From a checkpoint of a small transformer trained on Wikipedia.
Size: width 384, 6 heads of 64, 40M parameters.
Architecture: LayerNorm before each block, learned positions, no biases in attention or MLP, tied embeddings.
Training: a variant of SOAP for these matrices, 4689 steps.
Each number is 50 + 12 x the weight over its row's rms, rounded and kept within 0 to 99. Layers, rows and columns count from 0. The size before them is the row's rms in percent of the matrix's.

# k: layer 5 attention key, 384x384, rms 0.0466, rows 363-383, columns 0-63
# q: layer 5 attention query, 384x384, rms 0.0529, rows 364-383, columns 0-63
# v: layer 5 attention value, 384x384, rms 0.0413, rows 320-351, columns 0-63
# o: layer 5 attention output (transposed), 384x384, rms 0.037, rows 320-351, columns 0-63
k363 090:43 53 53 44 63 60 37 58 33 47 35 27 50 47 35 46 42 63 48 76 63 51 25 43 37 52 46 63 31 47 44 43 66 71 78 67 55 52 49 57 54 46 38 74 45 60 62 45 53 74 55 34 37 61 61 48 70 55 61 34 51 66 43 54
q364 067:63 51 25 44 47 45 46 22 68 47 50 47 44 43 41 37 48 63 55 45 38 38 47 48 65 62 62 44 51 65 41 41 45 37 71 37 45 32 37 67 37 43 38 46 45 57 44 49 54 68 58 47 67 52 68 46 42 60 24 42 55 57 56 37
k364 083:53 57 40 43 57 54 45 37 44 47 65 57 63 58 26 16 50 61 68 59 47 50 25 39 49 74 36 58 52 60 61 36 45 40 65 51 49 50 51 46 40 39 34 53 72 53 37 49 58 63 40 30 42 32 65 62 47 77 55 54 35 59 51 38
q365 073:20 66 35 57 47 54 35 56 52 45 34 58 63 53 43 35 51 58 62 52 63 50 29 54 55 50 69 36 52 40 51 55 39 59 49 41 38 16 41 38 49 65 50 38 45 88 45 32 42 52 39 39 56 45 61 36 40 54 55 56 40 54 51 62
k365 083:30 52 38 57 47 47 45 40 34 61 43 47 54 68 36 32 55 50 56 72 51 51 41 43 48 52 52 56 62 35 43 60 53 54 58 52 56 33 36 44 61 68 34 60 39 44 26 43 52 55 29 32 43 50 75 39 35 51 51 47 65 48 69 44
q366 071:42 60 48 44 71 25 50 47 56 23 50 54 59 45 52 31 56 39 65 55 73 63 27 62 55 50 45 49 50 51 34 57 50 54 86 49 46 25 35 54 57 41 47 48 63 56 36 29 34 61 50 58 37 44 43 28 41 44 72 53 37 45 56 42
k366 090:50 57 40 44 57 30 41 42 36 50 52 35 49 54 44 26 50 53 47 83 58 40 23 39 48 58 47 60 58 51 34 65 43 60 73 62 51 31 52 44 61 51 43 58 48 51 50 52 55 57 36 37 41 64 60 54 41 63 51 44 47 35 52 37
q367 081:67 70 64 59 30 39 49 48 54 39 44 52 59 38 60 58 55 54 57 67 46 58 56 60 53 55 44 66 50 61 55 42 42 54 57 56 51 81 63 47 72 36 62 62 49 44 41 41 42 56 34 63 53 55 55 65 55 44 46 54 32 54 54 51
k367 099:61 48 71 44 47 38 42 64 51 46 40 29 40 40 55 56 54 53 58 60 55 51 66 57 72 36 46 53 56 47 36 50 51 54 49 47 41 59 58 57 15 31 51 68 46 58 60 68 47 34 47 43 57 49 54 69 49 47 46 33 40 63 42 48
q368 080:58 44 45 20 53 35 42 44 43 64 45 66 37 50 42 38 30 61 52 51 36 35 25 51 59 43 40 41 46 51 47 61 49 43 67 57 40 73 39 46 49 57 42 22 67 46 52 66 50 64 46 60 34 22 64 73 52 45 53 39 51 23 57 49
k368 091:53 43 52 33 59 36 38 49 63 43 66 78 60 52 44 48 25 63 41 56 47 41 41 78 53 54 40 52 51 61 44 57 55 40 51 64 39 54 62 49 35 37 58 54 68 75 32 52 51 40 72 57 53 30 39 63 78 40 28 45 20 60 46 35
q369 073:42 55 50 65 52 47 50 64 27 62 37 50 54 71 65 57 61 45 64 38 54 52 69 58 33 58 40 54 64 71 38 60 56 62 26 50 58 39 60 58 61 53 56 62 59 41 63 53 54 46 51 53 43 65 48 48 60 50 61 51 34 51 37 54
k369 103:47 60 41 55 15 59 58 68 37 57 44 46 52 62 70 50 73 46 64 44 42 69 72 73 35 51 46 51 62 33 31 52 53 56 35 24 65 68 52 65 54 50 72 50 39 37 56 44 49 32 34 59 49 74 39 41 55 22 54 56 57 41 45 63
q370 079:59 48 65 12 70 44 32 55 40 54 59 69 45 50 48 40 17 65 72 47 40 43 54 50 79 61 32 55 67 57 50 57 62 40 54 50 33 35 51 66 35 37 43 50 74 32 64 62 59 57 38 60 58 39 59 37 57 51 40 53 48 53 69 52
k370 098:79 45 43 41 51 64 53 49 53 64 69 63 47 51 45 49 41 61 60 58 18 47 56 61 61 80 33 69 68 50 62 38 38 25 44 56 43 48 57 57 38 47 52 58 60 34 44 55 42 55 46 44 54 40 62 58 75 55 35 67 53 29 65 39
q371 076:36 52 39 70 72 45 66 33 70 67 39 49 50 58 66 66 47 50 30 35 51 74 73 57 18 42 43 39 52 40 55 34 60 41 43 37 57 73 47 32 59 75 52 56 35 41 23 56 51 42 63 50 65 48 42 49 56 44 41 49 58 56 50 58
k371 096:35 51 52 51 55 27 48 56 48 41 48 51 59 38 72 55 41 49 38 46 63 58 63 47 26 34 67 41 66 41 49 28 50 48 35 43 56 78 39 19 66 58 49 67 36 47 50 55 60 41 54 42 43 44 32 53 50 40 61 43 47 63 34 50
q372 074:51 48 51 33 62 57 47 35 45 68 62 83 31 58 30 43 43 62 49 60 23 57 48 51 43 41 42 43 40 51 68 43 46 59 41 40 48 60 47 54 38 42 48 28 58 39 52 48 33 55 65 45 45 48 57 63 66 46 37 50 86 37 47 60
k372 079:56 38 63 50 61 45 59 61 55 50 50 85 38 51 55 58 27 51 30 29 50 48 62 50 67 53 46 46 63 58 56 48 44 42 33 63 34 67 59 50 41 43 41 39 56 55 54 52 49 39 82 50 48 40 46 38 63 45 34 54 49 54 48 37
q373 076:72 35 65 28 52 52 53 35 68 61 60 56 55 61 31 43 38 57 73 53 25 31 30 46 41 44 53 45 42 40 53 50 57 38 47 41 42 48 31 53 47 35 38 50 62 46 50 53 42 62 54 54 20 40 69 41 34 49 57 51 41 26 65 54
k373 088:62 35 46 46 46 74 57 46 56 55 61 66 42 55 33 26 40 63 66 69 43 42 25 47 51 65 30 81 44 56 52 36 30 26 53 49 46 49 59 54 49 42 42 59 51 56 30 38 45 54 48 54 36 30 55 60 57 58 40 51 32 49 45 69
q374 076:70 37 44 35 55 51 44 28 63 37 52 41 51 52 50 40 33 47 50 54 35 23 42 28 46 67 39 56 47 52 60 42 60 49 39 37 42 68 50 53 42 56 42 37 39 64 64 58 55 52 62 55 41 40 55 45 51 53 51 58 31 47 76 43
k374 078:44 48 49 30 44 69 32 29 37 44 59 40 51 50 31 31 52 67 52 68 46 22 24 42 40 65 37 71 54 59 49 43 58 58 50 48 33 59 48 38 49 54 54 73 55 60 39 47 44 50 43 30 29 40 55 48 49 64 52 49 31 55 58 45
q375 085:53 37 37 48 62 66 56 54 69 66 73 51 45 67 45 54 36 41 43 60 43 45 42 61 31 57 49 49 51 54 63 33 54 46 39 55 63 50 56 62 53 51 50 52 40 46 61 39 37 72 54 52 31 53 75 40 54 50 40 47 54 64 34 26
k375 100:38 57 44 61 48 73 40 51 47 54 49 58 42 37 45 50 42 49 55 48 53 67 32 62 57 61 68 59 22 48 42 39 55 54 45 50 40 79 54 66 42 55 43 58 49 52 65 57 53 54 52 63 45 61 37 47 82 41 53 45 40 58 52 47
q376 085:55 47 49 43 56 64 50 47 47 46 66 61 59 54 44 59 44 38 57 66 26 65 45 31 58 59 47 43 58 52 59 51 60 45 58 43 61 59 56 46 45 28 42 71 41 41 43 39 45 59 44 51 56 36 54 58 60 52 43 50 34 64 61 21
k376 096:54 67 44 54 35 44 24 62 47 36 53 50 53 44 56 60 45 47 67 40 36 40 45 42 77 48 45 63 64 46 41 48 53 50 48 51 31 55 47 47 03 42 48 61 44 65 45 64 58 68 31 53 42 50 47 69 61 42 58 52 53 63 73 52
q377 069:18 57 48 41 64 38 54 65 45 53 36 41 60 69 54 52 57 38 65 22 77 43 43 53 54 67 46 48 81 72 35 59 58 48 57 59 52 44 51 65 55 46 58 37 67 45 34 59 46 43 53 52 53 67 55 39 55 51 57 58 51 65 29 58
k377 084:42 29 32 67 49 45 50 59 46 77 46 39 38 53 52 68 67 38 65 63 59 49 56 68 61 52 47 48 65 39 49 53 36 33 54 50 52 34 44 65 65 58 40 40 33 37 47 51 39 62 19 44 41 57 65 49 36 48 54 57 68 47 51 48
q378 078:40 53 53 49 37 26 49 76 50 37 44 44 56 51 62 53 51 46 55 53 64 62 55 50 43 47 62 48 64 49 56 64 31 40 51 60 45 43 41 56 64 23 42 43 53 57 17 37 70 30 37 41 54 55 30 57 44 58 53 42 50 56 44 51
k378 089:56 43 48 51 61 36 59 53 60 52 52 23 49 62 69 50 58 31 49 61 42 56 54 59 32 45 60 59 66 31 53 63 44 43 59 50 51 45 36 71 43 34 45 37 49 32 32 61 69 67 27 37 57 55 66 60 44 42 46 54 59 42 57 41
q379 089:66 44 41 44 16 39 46 54 56 34 39 35 68 44 52 53 67 57 46 60 64 43 33 42 54 58 59 48 65 58 45 68 44 38 46 49 53 57 35 69 46 54 36 40 46 57 34 57 51 43 39 34 46 44 55 58 36 63 34 46 39 49 45 61
k379 087:54 42 53 46 54 51 51 35 61 37 49 35 55 59 38 31 63 45 73 52 41 58 31 47 47 55 58 72 55 37 50 45 46 39 51 41 51 60 43 56 46 48 40 60 57 45 18 65 37 42 42 43 42 34 74 70 38 58 44 38 53 56 52 37
q380 075:40 38 46 41 42 60 49 73 58 51 66 53 42 33 55 57 44 49 46 65 56 56 66 62 47 68 43 57 66 65 48 40 36 44 22 58 66 51 59 37 53 41 48 66 50 58 68 46 57 42 64 34 46 50 47 48 64 52 43 53 43 55 52 42
k380 096:43 34 56 43 54 40 58 57 57 46 58 51 40 40 65 69 42 39 47 55 51 53 76 58 67 28 46 61 49 58 42 45 43 55 42 53 39 74 41 66 30 45 50 27 45 49 61 63 40 31 63 64 67 44 53 39 64 57 56 63 48 51 52 40
q381 074:58 47 42 58 66 57 51 48 38 50 42 55 57 51 41 27 50 69 47 46 53 32 32 42 67 55 42 34 27 40 45 36 50 52 47 24 23 36 46 41 41 84 51 49 48 59 78 69 57 47 69 66 57 42 68 45 38 62 57 55 58 39 67 58
k381 090:32 60 54 60 52 53 48 66 56 53 58 52 62 61 30 45 53 66 58 60 57 08 32 44 44 70 40 52 54 57 37 52 58 55 48 55 61 46 52 48 70 64 47 66 37 63 32 20 53 68 47 51 39 48 66 54 29 66 38 47 46 49 46 43
q382 074:48 51 49 49 39 50 33 67 37 57 26 54 54 42 45 34 48 47 58 45 28 52 33 71 49 52 36 57 64 47 44 47 40 57 48 67 53 47 50 49 49 52 46 35 56 49 77 63 47 68 46 54 32 29 56 77 53 51 60 38 58 48 43 56
k382 089:36 46 63 48 59 52 51 50 52 58 44 63 42 54 47 57 45 46 54 37 43 65 58 79 42 40 50 48 45 42 47 58 28 61 29 48 48 63 52 60 37 25 59 50 64 57 47 48 39 35 61 57 61 52 47 51 66 41 55 58 28 49 31 48
q383 069:46 40 44 48 41 56 67 50 47 56 52 49 48 73 35 75 56 57 44 50 50 35 58 30 52 49 35 31 55 57 48 43 83 45 52 45 41 44 51 55 42 46 54 34 64 35 44 67 69 34 43 42 52 44 44 54 52 54 45 53 50 39 58 47
k383 099:52 46 52 55 10 58 57 70 53 53 62 43 53 63 50 83 58 48 59 36 39 34 46 52 53 64 47 52 56 45 44 68 53 38 42 44 59 45 57 64 46 51 46 46 36 44 51 50 63 59 47 46 59 49 43 47 48 57 37 56 65 63 56 54
v320 084:59 41 39 35 30 64 44 50 55 36 52 50 51 43 28 50 60 39 60 39 44 70 36 61 50 62 44 58 42 28 22 41 55 48 45 53 34 40 52 48 45 45 79 21 49 42 47 54 36 72 56 65 47 49 35 58 38 50 57 50 33 39 49 51
o320 081:32 58 61 55 68 19 65 48 46 45 46 57 54 57 54 42 32 41 47 49 57 28 41 62 44 53 53 47 58 67 57 56 41 46 43 37 74 44 60 47 54 54 32 71 47 57 43 48 76 13 54 39 63 43 51 44 60 59 54 50 57 48 36 40
v321 086:36 40 54 47 46 40 35 48 52 76 48 59 59 70 76 65 50 53 27 43 41 62 42 66 58 48 32 39 56 21 31 59 63 56 75 49 48 56 38 43 47 63 59 55 51 76 54 56 56 41 59 63 42 54 35 56 55 51 47 48 52 51 43 42
o321 088:62 52 62 64 55 55 68 59 65 51 19 58 56 33 39 37 37 74 74 75 52 53 41 51 54 43 54 53 68 67 92 45 49 35 27 47 60 30 68 61 48 55 39 49 39 50 56 46 27 71 51 53 46 41 52 55 51 52 59 46 33 42 47 57
v322 086:50 48 56 55 60 44 47 57 57 39 62 27 58 25 49 48 46 60 63 55 31 45 50 42 72 51 52 53 52 51 64 38 44 50 48 63 50 44 52 67 44 61 45 45 67 45 60 37 50 78 51 52 56 33 63 39 35 26 55 50 65 28 56 42
o322 086:46 60 36 46 51 66 44 60 65 72 34 52 45 54 53 64 62 20 62 46 51 66 64 53 37 64 39 47 42 58 34 57 46 70 43 55 46 54 55 45 66 21 59 54 22 39 50 45 57 34 39 46 62 69 46 46 59 80 50 48 46 78 46 46
v323 091:41 47 57 41 67 48 64 48 42 63 43 40 30 59 67 43 39 50 54 41 36 31 48 61 39 56 22 51 22 53 54 50 47 32 38 49 51 60 39 42 40 38 36 31 50 75 37 41 55 58 68 53 41 53 39 29 48 53 59 55 18 51 43 45
o323 089:41 43 55 62 43 49 43 47 58 35 57 40 59 42 46 49 60 29 51 42 75 53 50 39 60 59 66 44 55 56 52 41 48 69 58 57 43 34 40 40 52 57 58 58 50 47 56 53 44 57 33 32 76 29 39 51 52 38 52 39 48 59 53 43
v324 088:40 77 46 41 38 64 51 41 63 55 39 51 42 67 48 66 53 70 60 46 70 63 44 54 46 67 51 56 65 45 44 68 48 41 71 73 72 40 49 51 41 47 46 62 50 49 65 34 62 35 39 45 62 58 68 49 66 46 57 31 51 54 25 60
o324 091:50 48 57 62 77 47 48 62 42 35 56 54 46 30 49 39 32 50 54 61 41 35 57 69 53 55 68 49 50 56 79 68 51 53 19 59 22 59 37 57 48 56 65 48 56 45 38 82 58 77 69 65 36 47 45 67 29 64 18 50 49 48 61 58
v325 087:46 43 30 41 47 64 50 50 49 54 51 54 44 56 79 48 45 42 58 54 63 62 46 55 68 41 63 46 43 52 52 56 57 52 60 70 44 46 50 71 43 67 49 50 38 52 47 56 28 77 48 29 40 50 63 46 61 58 52 45 62 54 79 24
o325 085:51 48 71 51 58 44 45 47 41 47 49 65 58 45 25 58 54 73 47 64 44 56 53 35 46 46 33 42 74 48 31 39 48 61 51 20 48 49 35 43 50 17 53 49 66 53 51 29 45 48 53 54 67 50 46 52 41 45 47 68 57 49 46 77
v326 088:42 68 44 51 52 39 55 35 39 62 44 53 65 59 54 58 52 56 46 60 69 53 57 61 48 69 63 49 60 68 54 56 46 57 34 56 65 37 61 50 34 56 41 44 59 51 63 67 57 69 50 44 83 54 48 50 41 39 59 62 53 38 48 64
o326 086:49 53 53 33 43 58 54 50 60 32 47 53 43 45 42 38 38 66 55 40 30 49 35 45 44 30 53 39 27 37 49 46 69 51 69 56 43 59 41 36 58 48 71 69 58 52 35 39 37 28 44 42 30 25 54 63 35 56 43 27 61 42 61 47
v327 085:73 41 50 47 55 47 30 42 60 82 62 70 28 52 45 28 51 45 65 44 60 54 38 50 32 40 51 63 62 56 33 49 34 27 60 67 55 58 45 57 51 63 53 60 55 36 51 35 59 33 58 53 75 50 55 55 71 61 46 44 33 60 29 55
o327 089:36 58 62 45 43 81 70 51 60 28 48 20 44 57 63 75 54 60 45 52 38 43 54 58 87 53 46 49 40 45 60 41 45 68 62 30 63 48 66 59 39 36 35 43 45 54 44 44 61 79 26 38 27 39 50 55 35 60 51 78 58 35 63 48
v328 092:69 49 60 38 38 49 33 36 26 31 46 67 51 47 38 42 70 68 57 44 36 47 40 45 42 43 65 44 58 49 47 68 74 58 65 52 43 46 61 45 32 34 39 56 51 49 52 33 43 28 31 53 60 37 42 41 46 52 50 43 40 45 52 59
o328 095:50 48 48 45 49 55 69 57 48 51 50 36 43 49 62 53 44 46 32 41 58 71 57 67 44 48 66 45 45 47 44 26 40 41 41 38 46 64 41 57 64 53 48 52 58 70 51 71 68 68 49 34 43 68 66 51 41 71 53 57 44 56 51 58
v329 088:43 34 42 57 43 53 51 39 66 42 53 40 37 36 22 43 34 38 38 51 52 46 65 41 25 51 52 47 42 47 28 54 40 62 39 51 51 51 32 38 62 47 45 40 40 49 55 45 30 59 40 45 69 49 26 56 50 40 40 55 44 45 31 43
o329 086:70 48 47 42 38 54 59 54 35 65 55 51 53 42 74 59 51 42 62 42 61 33 31 49 69 33 46 42 43 51 76 60 53 36 57 32 44 53 65 58 32 48 53 60 46 51 49 50 73 35 50 63 45 47 72 49 48 57 60 54 49 48 56 56
v330 087:46 48 45 52 43 49 43 76 63 39 31 49 51 40 35 49 66 46 56 50 81 41 37 46 40 66 41 44 53 40 39 42 42 53 38 58 48 45 73 58 33 32 44 48 56 55 27 48 46 45 47 60 53 28 44 56 54 42 68 38 52 55 22 53
o330 088:75 56 65 36 40 22 41 42 43 39 77 44 47 53 60 56 28 68 35 52 28 53 57 65 59 45 61 54 63 62 42 56 49 33 20 64 59 41 50 52 60 74 54 51 43 38 68 56 74 55 48 63 43 66 39 67 50 49 61 54 72 28 53 45
v331 081:49 51 45 25 56 62 49 76 53 49 52 32 57 49 36 68 39 65 60 62 49 21 37 55 56 64 29 51 53 24 70 55 52 45 45 47 28 52 31 57 72 46 56 46 64 52 48 28 68 48 44 44 55 34 38 46 62 47 64 47 52 53 41 48
o331 085:62 65 62 59 45 29 57 44 37 52 39 78 40 43 49 56 58 32 54 40 58 72 51 68 33 55 72 39 61 53 56 41 42 50 55 59 43 40 81 49 34 46 58 34 25 55 49 57 31 67 61 58 53 49 30 68 47 45 48 56 61 29 60 44
v332 086:24 28 38 40 37 62 58 44 49 44 27 52 48 50 61 41 48 43 54 76 24 38 36 40 52 28 43 37 59 35 44 34 48 59 38 46 32 59 60 64 39 52 45 49 63 60 61 66 37 53 45 48 59 31 49 62 23 37 53 53 51 63 50 46
o332 090:72 65 42 59 65 21 40 68 49 60 65 50 77 55 42 48 57 42 42 50 70 46 52 60 60 60 50 68 44 71 34 56 46 40 69 63 52 39 50 42 62 55 53 56 39 34 61 40 55 58 43 50 35 82 24 48 61 59 52 46 58 41 60 71
v333 092:40 49 41 54 43 40 55 34 56 47 30 56 37 39 49 68 31 34 46 45 58 48 50 50 47 35 42 33 53 66 22 52 56 77 53 60 38 61 31 57 48 54 47 41 44 74 38 31 43 77 44 56 58 50 43 45 35 38 33 43 48 59 37 52
o333 089:57 50 42 24 58 51 54 73 28 46 67 42 69 46 42 23 46 46 68 72 63 51 51 36 26 47 49 71 54 61 70 56 56 33 42 18 61 32 63 44 46 60 53 54 45 56 47 62 38 34 52 41 27 57 27 50 40 52 38 50 70 56 53 40
v334 092:71 57 37 34 50 42 37 32 56 63 54 47 57 75 53 52 52 50 76 46 64 43 26 27 67 33 52 60 43 69 54 50 45 70 76 51 42 51 59 50 38 52 46 27 57 50 33 43 42 29 69 57 67 33 73 58 49 56 45 53 63 56 60 68
o334 094:50 43 71 53 35 45 55 55 54 40 35 54 61 20 59 56 58 62 37 53 46 56 76 67 53 76 58 47 69 42 33 42 52 39 27 40 50 52 47 42 64 61 66 74 58 43 58 45 71 41 29 42 30 80 53 30 58 48 38 48 41 51 35 52
v335 089:47 45 55 54 52 66 55 37 49 44 51 54 49 44 59 54 40 23 40 48 50 49 39 43 55 57 47 57 58 72 59 64 77 65 51 53 50 62 37 46 41 68 53 61 40 62 43 59 58 53 63 61 57 51 65 66 29 56 46 58 50 65 48 54
o335 084:54 40 49 54 54 50 60 64 26 48 59 45 56 46 36 39 56 77 58 62 68 54 60 55 41 40 52 57 51 29 55 29 35 50 58 67 39 47 57 58 68 42 60 70 60 52 53 64 18 51 55 27 52 58 40 44 71 50 66 37 27 45 52 38
v336 090:73 63 58 54 42 65 38 49 64 42 28 37 45 46 31 46 72 48 53 64 51 72 41 66 49 48 50 68 61 33 58 45 47 40 54 38 62 64 45 63 45 64 40 54 28 74 44 34 53 33 72 55 37 28 41 27 55 53 25 60 52 49 57 32
o336 091:48 31 48 51 53 55 60 55 28 58 50 62 53 63 70 57 38 48 57 33 51 39 56 39 50 56 48 25 35 63 62 58 59 52 42 67 36 43 55 47 47 33 60 57 65 21 68 62 49 44 42 53 64 65 83 60 36 58 75 49 38 57 61 55
v337 090:59 48 59 52 72 32 54 21 57 61 52 51 44 61 40 57 51 69 36 20 65 57 54 50 60 45 55 37 50 65 35 36 62 64 55 35 51 59 34 68 40 66 40 36 32 61 56 49 52 28 47 48 53 48 57 41 43 54 73 32 34 79 39 65
o337 091:44 42 61 23 35 77 53 61 47 46 59 45 51 35 43 48 47 39 68 62 45 51 55 44 31 43 47 68 40 22 62 66 57 64 48 34 40 42 69 40 43 53 48 50 66 50 41 53 63 60 44 51 42 70 46 24 50 46 31 50 54 21 52 40
v338 086:58 47 44 63 47 38 50 70 51 38 58 56 51 47 44 65 55 36 28 71 55 68 43 63 63 42 43 52 70 30 46 58 63 49 71 61 48 29 57 63 53 52 73 44 63 55 69 67 51 61 37 60 70 44 56 44 74 55 60 34 42 51 50 70
o338 090:70 61 67 56 67 52 47 56 53 57 48 58 47 44 48 40 35 45 59 49 42 56 50 59 32 79 61 70 27 47 58 63 50 52 25 31 43 59 55 23 48 48 39 67 48 40 44 45 41 63 56 52 37 76 43 64 37 58 49 70 53 35 37 46
v339 091:61 46 72 44 63 69 68 42 43 53 35 60 46 53 41 55 52 63 29 48 53 72 77 45 45 46 56 57 61 43 56 48 33 45 45 52 61 53 52 35 51 52 29 39 35 53 41 26 55 48 53 49 45 47 37 72 43 56 54 40 64 66 50 60
o339 096:41 50 49 60 42 34 62 47 60 73 70 44 47 48 39 50 24 56 58 45 53 34 57 57 58 44 50 48 57 62 46 49 62 48 38 57 27 46 56 78 45 44 56 68 65 56 61 80 37 74 48 39 62 46 72 33 66 57 32 50 43 28 49 49
v340 089:51 39 40 50 51 25 63 70 61 55 45 57 40 51 43 59 66 54 46 31 42 46 60 57 39 55 25 53 34 41 50 27 58 52 61 49 63 55 62 52 54 41 33 36 39 24 65 36 49 58 50 51 51 70 57 32 59 47 60 47 44 28 41 44
o340 092:62 69 45 59 46 67 39 34 55 42 41 41 44 55 74 48 39 54 50 72 59 44 29 39 65 46 77 47 65 44 51 55 32 38 53 42 62 46 30 27 51 56 61 53 68 58 31 63 33 41 42 42 51 26 36 57 40 52 49 52 48 71 42 52
v341 085:40 38 36 48 63 64 51 56 39 41 56 42 49 52 58 45 43 37 41 28 60 38 40 58 34 35 39 61 54 50 62 33 88 51 39 47 71 73 47 57 37 69 64 39 48 58 63 59 63 51 50 48 45 39 17 49 61 52 51 42 59 47 25 61
o341 081:55 50 47 43 39 41 47 23 58 59 63 54 41 48 39 52 42 64 57 41 27 66 50 49 57 56 45 54 53 52 38 59 40 77 88 53 43 41 67 49 59 51 22 55 62 25 51 61 51 42 49 58 53 58 80 60 41 59 53 48 49 47 75 43
v342 088:29 38 35 44 32 54 50 54 48 43 61 52 48 62 43 48 55 38 45 57 61 40 46 38 80 43 50 44 41 44 49 40 45 54 56 39 69 43 42 56 67 36 54 37 56 53 58 61 59 49 53 43 38 77 53 44 59 51 39 66 45 53 40 77
o342 093:70 63 58 63 68 27 37 43 56 37 35 25 76 36 54 38 55 42 58 62 50 67 51 31 27 47 51 41 67 37 36 64 58 48 54 62 50 57 36 39 43 74 30 66 50 47 39 36 38 52 46 52 64 60 45 45 56 38 62 34 56 52 71 39
v343 085:58 61 47 52 58 40 38 45 25 33 34 41 65 48 62 53 56 63 34 65 36 60 52 32 46 67 67 67 58 62 57 75 44 63 60 39 53 57 27 35 76 46 49 67 50 49 58 36 45 46 47 42 54 23 43 54 51 37 56 50 51 59 61 22
o343 094:43 35 49 40 20 63 66 55 66 56 72 66 38 53 57 57 37 27 62 42 55 42 60 68 45 69 61 41 30 32 43 23 49 53 61 73 68 41 47 50 39 32 51 53 48 36 45 43 59 44 30 55 34 68 62 46 57 58 53 56 40 60 43 67
v344 092:51 66 45 63 80 60 48 55 37 48 60 42 59 45 61 49 42 57 50 59 41 58 61 54 54 39 88 45 37 44 76 60 49 60 60 51 61 46 48 44 41 39 76 41 65 50 44 47 58 66 39 60 48 61 51 66 73 44 47 48 48 43 61 78
o344 090:27 58 41 58 16 45 60 51 54 52 56 45 61 57 50 69 65 46 29 59 64 55 48 49 21 51 48 52 48 57 21 44 42 39 46 60 49 49 46 46 49 59 34 64 49 41 53 53 49 37 59 42 60 38 41 35 43 61 51 53 43 34 32 34
v345 091:43 52 57 49 47 52 59 62 56 66 57 39 54 55 42 70 44 53 30 56 32 54 60 55 64 52 59 26 38 38 61 70 35 53 55 52 72 59 54 41 48 41 54 44 42 47 65 25 52 58 44 52 34 52 60 57 61 37 39 48 55 51 65 27
o345 091:58 48 38 43 44 22 47 70 43 40 42 44 46 42 65 26 32 47 65 63 60 43 46 53 43 71 66 42 69 57 75 22 65 54 52 42 18 43 39 43 46 55 43 47 43 60 53 49 66 73 51 56 65 48 42 25 44 76 57 57 59 44 37 60
v346 086:41 58 37 68 42 61 23 74 44 64 50 44 45 35 61 58 38 35 25 74 38 67 59 61 71 50 51 54 59 34 38 72 51 50 53 62 62 42 50 35 60 37 58 48 61 61 64 42 49 37 42 37 51 42 55 53 59 64 49 64 62 49 50 65
o346 088:82 65 54 46 64 21 76 50 68 36 36 68 71 54 39 49 68 50 64 40 44 46 35 58 37 64 45 55 51 49 77 32 54 47 49 62 45 63 51 76 42 44 55 54 36 37 33 65 43 47 67 62 62 44 45 52 37 46 39 36 47 69 46 47
v347 089:50 53 61 44 68 71 55 52 54 27 75 21 40 38 34 50 49 60 62 53 50 52 36 44 43 48 46 71 46 68 50 57 33 61 46 64 42 64 33 34 45 48 55 66 40 46 53 35 75 55 57 65 80 54 58 51 47 20 51 50 36 55 59 44
o347 099:60 37 49 55 46 45 59 60 56 59 29 53 26 57 65 60 65 45 49 38 50 55 56 62 53 39 70 34 51 35 41 32 63 36 41 60 51 53 77 67 59 43 49 54 64 46 56 68 38 21 46 31 22 32 54 53 43 57 53 47 54 51 28 51
v348 089:29 52 44 50 45 62 43 67 39 52 21 46 47 51 49 32 34 33 56 42 28 54 54 58 25 54 36 69 45 52 64 45 23 48 47 61 47 41 69 43 29 40 33 35 57 50 70 49 41 67 37 49 59 62 53 53 36 62 69 56 34 35 49 59
o348 096:64 57 59 68 66 39 49 25 53 53 74 57 39 48 37 61 66 46 52 45 52 45 46 43 88 48 62 43 39 50 57 58 68 56 56 42 63 71 34 43 58 46 57 56 47 40 41 59 78 42 72 48 58 35 55 40 42 50 41 35 53 68 36 54
v349 092:66 41 58 55 48 50 35 30 31 45 58 68 39 40 40 37 56 45 67 39 26 29 41 47 64 41 52 57 44 49 57 35 32 45 51 34 44 68 39 48 39 44 37 50 45 62 53 28 31 42 47 60 51 44 58 33 12 47 53 65 35 51 59 57
o349 092:42 45 48 53 40 77 48 54 55 73 42 31 77 72 55 74 53 45 41 57 52 37 57 32 44 59 61 41 30 58 51 51 60 38 42 48 43 49 60 52 58 54 67 44 69 57 54 75 59 54 62 57 36 55 26 58 72 53 62 47 48 42 38 37
v350 091:51 41 28 67 61 52 34 67 27 59 53 67 69 58 47 52 63 66 42 41 34 53 64 37 49 63 53 53 70 52 61 43 60 44 39 55 44 47 59 54 61 49 46 55 48 30 21 48 76 42 71 57 47 45 51 57 68 48 54 55 63 17 36 41
o350 092:46 65 54 40 29 66 50 49 70 60 51 35 52 51 68 41 63 45 56 45 42 55 36 62 71 44 35 38 47 62 42 56 56 47 48 75 66 44 62 61 35 67 48 50 34 75 69 59 59 52 43 42 40 32 35 58 45 43 56 29 39 65 66 44
v351 085:46 57 40 38 51 59 46 42 55 64 37 62 62 54 52 77 52 43 59 57 53 74 49 66 32 73 47 26 67 32 49 51 62 46 69 49 48 53 52 64 63 54 51 46 55 46 52 42 46 53 54 61 56 74 54 62 70 58 81 53 53 25 49 40
o351 084:70 60 59 51 42 50 67 46 56 47 63 49 42 64 46 30 58 70 46 66 43 47 54 40 54 48 59 46 43 49 61 47 28 55 32 59 52 64 36 41 47 38 42 53 60 55 60 62 73 39 55 47 59 40 38 64 39 59 46 38 49 42 59 71